{
  "n_layer": 16,
  "d_model": 256,
  "n_head": 4,
  "n_kv_head": 4,
  "head_dim": 64,
  "d_mlp": 512,
  "vocab_size": 3162,
  "activation": "geglu",
  "norm": "rmsnorm",
  "norm_place": "peri",
  "norm_eps": 1e-05,
  "positions": "rope",
  "rope_base": 500000.0,
  "rope_fraction": 1.0,
  "qk_norm": false,
  "attn_scale": 0.125,
  "bias": "none",
  "tie_embeddings": true,
  "parallel_block": false,
  "extras": ["capped logits"],
  "init": "normal",
  "init_std_qkv": 0.0491,
  "init_std_o": 0.00867,
  "init_std_up": 0.0491,
  "init_std_down": 0.00613,
  "optimizer": "muon",
  "lr": 0.00618,
  "lr_mult_o": 1.5,
  "lr_mult_down": 2.0,
  "beta1": 0.95,
  "lr_head": 0.0221,
  "grad_clip": 1.0,
  "warmup_steps": 200,
  "schedule": "wsd",
  "decay_fraction": 0.555,
  "decay_shape": "pow",
  "final_lr_fraction": 0.05,
  "batch_tokens": 65536,
  "seq_len": 512,
  "doc_mask": true,
  "train_tokens": 326000000,
  "steps": 4975,
  "dataset": "wikipedia_en"
}
Each number is 128 + 24 x the weight over its row's rms, rounded and kept within 0 to 255. Layers, rows and columns count from 0. Numbers have three digits each. The size before them is the row's rms in percent of the matrix's.

# gate: layer 4 MLP gate, 512x256, rms 0.0944, rows 437-443, columns 128-255
# up: layer 4 MLP up, 512x256, rms 0.097, rows 437-443, columns 128-255
# down: layer 4 MLP down (transposed), 512x256, rms 0.0786, rows 437-443, columns 128-255
gate437 101:112102119119150145145117122141162078121146131131163159126139129159159131110106129177097142111163132151113116155128149131124136110080095157122126110116078101086110145112143117156151099130124128093154096144080108142132120142142148159106142119157126113168178135130130084134083086138140144111157124091142121087150120146128157125168168104169123090140134178163137126120153156097146144100091
up437 105:105121127097161161108138148116107120161134150148136118109140114147087109143107140164133148145167099084110139129113113134167124123198104126122112163124105130138147137110067141129115159146091164128118161170131137140143153088159113123139128120065123123139140106091129149152124099159151094114123081088138131132150079093156119103108099122128110097135085124129086126126130111149148097108124
down437 104:150143104142118126124138119136127123155159105100083112188129119113121105160118136139157084143125136125117174151137136171131117112111095124113115123171138139132165107140135080153133127125111116137101126101097144186152107145127079150139120080125144127106125128105109165098153131142134098106166142078121130137123125131113101090114106123143141107124106094227154121141110133107144071174123
gate438 097:130115083140158127108109154149153134120129087138175154117168090148116140159145124191175121115171125124160117129132137119114135123127105109117127124155122152162167133136149154131144160173133082113075123098127161178106113199104134153119128120113113107119120111114101112139120108140114144119116102168124152137149161105129102142169132174159108124121150126120112107091132129080122119114109
up438 101:130142145103158097101156132115082130113094132131132095131135112139170087113189128118144160101149152151153170056106143148156119099128130091122117131143147118101127088119108095142111117114141134076116119121120133073131073125106137130135129077119133153120157137135124114128115144135139110135118133129046146150143100132153115141133134113107057138168128110141208138134116140114118126124171
down438 098:123153107146131073138113125134162100124124116120104167141119077120129159127150115148135126140122128155107139109140167119163115134114069150133129147133116133112104132130136066141133127118156086142114136123106119125136134140118115162159131114130156162158094134146105115104137075103112134134152146177162140140163136088101160143138151144156130115166095126114159131133161137164078118078105
gate439 097:139149122150124082152158158100178149129140159140161129135138149123116133143157173143114148092164147146094080141097123117132076134147107142178133121142160090144166156112126143114081119140126121104083117114068153133102141090160141137111116097140084075141113119127117090110109145078165122140124113152174129164188154131145116127130170155148118127153113138081149084120137154132142127116175
up439 107:125063113158191201141132117125160106158103160195116139120162077122128077138162128144126135145115089183114160107124158124173116170123095135141150101139080058143122110161141108168127119167143132125129111136157115117103144114103104113110125141121071105158128122131128128131172104182104166135148111124083131150135148117150132128124133094082127155120111137131155153102182114113109113159080
down439 099:089139145151103101125126131153127108098150121135100118128106117129132126127098162143105119131097156128174133093143113168131140128136152183105088120146109112124126136099152140166147145099116098143107185122110119173146120137103117122101138133138187136147134136125134104114087144141143132117141197159119128107110128134103114092174133144141097169107109079123110144118060163109104123150132
gate440 095:131102132129160089115101110126128094124141112097147123153119150165108142134125136142104135070142126125088106110199113100166170081124115110128144150090140114174155171114123140142078093129119102156129119156103158140111165105110132133126122140136116123163119132153120165144170143106125141150150093124123168128117109095094161150136146185139138115147132156140124136126136113176089115161161
up440 093:160166123103155112143120158133119117139080121146117071132103123163140159135140117170124155131143115105127093132108121124101127121115101108161125131098120094124117133112116135152100085125114129091112140152107143119112137167187131168094124093119114132129151100138139120138139133157103124098159098111114172113175117112128098085157141114151124112131149132176095163135128159115135146101163
down440 097:095155090127121153124119161124110132124155152116131145093117044148124088157093161114143110134163121123127136153090155110143126149126157139156144122129154129125145115110143116110168132122111175112167089157162156124171110135147093089141126151135126146113137113107097112082084134150117111157107170143130120135118162169107155131089105133146115095127100139107155129149120088096154093180111
gate441 104:124119140104089084171137129092174127109142148079109144130150122099099128136126144165119088147153134149125135143147126119163116139134134161130140087139121149146154142121157116104096118116129126126098126149143106151143125145127117083128080146153152143148134155131146146145112112131074090105129151131143132157166192123137127110130158131120139100141120160092135139215161088094134154129102
up441 095:124103123116190115075130137104141149127111087147106141157111134116137120133091119091127152181083174167111138135122125110142124143152100110128105125121140109137139144151091103114160101087130110115115134118151135144117121125112140166065176142131120155161151158124114107089144122112129140144145108157151101153102173152088153139102143168119077149119131157150136110178117166131090156139127
down441 099:093137141137122137116136134133162141113111109098177117138145151109122147119117132159146121157126105144148147121089107123137161142134129125100124156123100147126086134162108154072142111094105166146147101149117122139121134137174156146114118157177145175150115166087120153154132133142095099103139079192148161144145121094177098136116096102086104123104133149155094150175128121151179118151108
gate442 101:147121153128128109137083152158170133120139105149148104099083132100094119127153122095084103122178152102118170160111106102110168099155148125122138108159127126182154085147124129125130150165078098149127139109138169139141145151164146098112128100129100121144127123126123151100126156104118138080147135141143113156107135135081138134151096121151171126104122083110114151135152123103143177120094
up442 098:138118145123119166099164099123111140130143147105100158125132124120151125133129144160167123109086142134124158118149160093108127151094160119121145152109112124104161132147156159131107146069103109094102141123129126081159146154121073113131134120119129114092122077133123105146143153157175155112154144136123178135108166142139133154105165136118127146113132099096158164089114157166153123122135
down442 096:127131093167149122094088162122124123070148107171148105064106160160148116129121145117154125127107090110112124172169127120121132091175112136082087105132134116168159083108116137158129143137113116148118166153140141101130134115126129093147130137151059122141163104107150114122140088148156106123132138123158115155114148131162111115172093124111131168146147118138151160132137196089142132126152
gate443 086:115121115099127125099153096105141133120144124158116111145093132150143126132123116118154106112150138129119164139129154126109132100142116132133165181155105175171137120118108095111111105116122178116131120179152109172128147130136141132144142106101097165132095149145141140130157121105161158116104134065137173160100127145148156142126201104130120142122162166160157089141155114175124115099093
up443 091:163156132132100133163118150109162112111120098119125138149105096115155148099117153108146145159140108129117149119137102160116129107155091103160143149136136151133130106123096077125163092106131122129148100167147128120101131116114123132144083063099109119105138092115137101125140114150133137148133092093157142124158157098136156141092150119112157100153112160153133135140086109112147124097116
down443 087:132193091136111094138132136093177135128135115114140141140130119169107136166135135098158088140133121174152155158154098167109111124128108131134176117142101119172093100148126105114158146128113134096146095119102136113112152131139105154146099137136162134098129101146156174129136133148083151148055134122135124135136133130156118137122123154095108133135081082109125124111165128099128123083132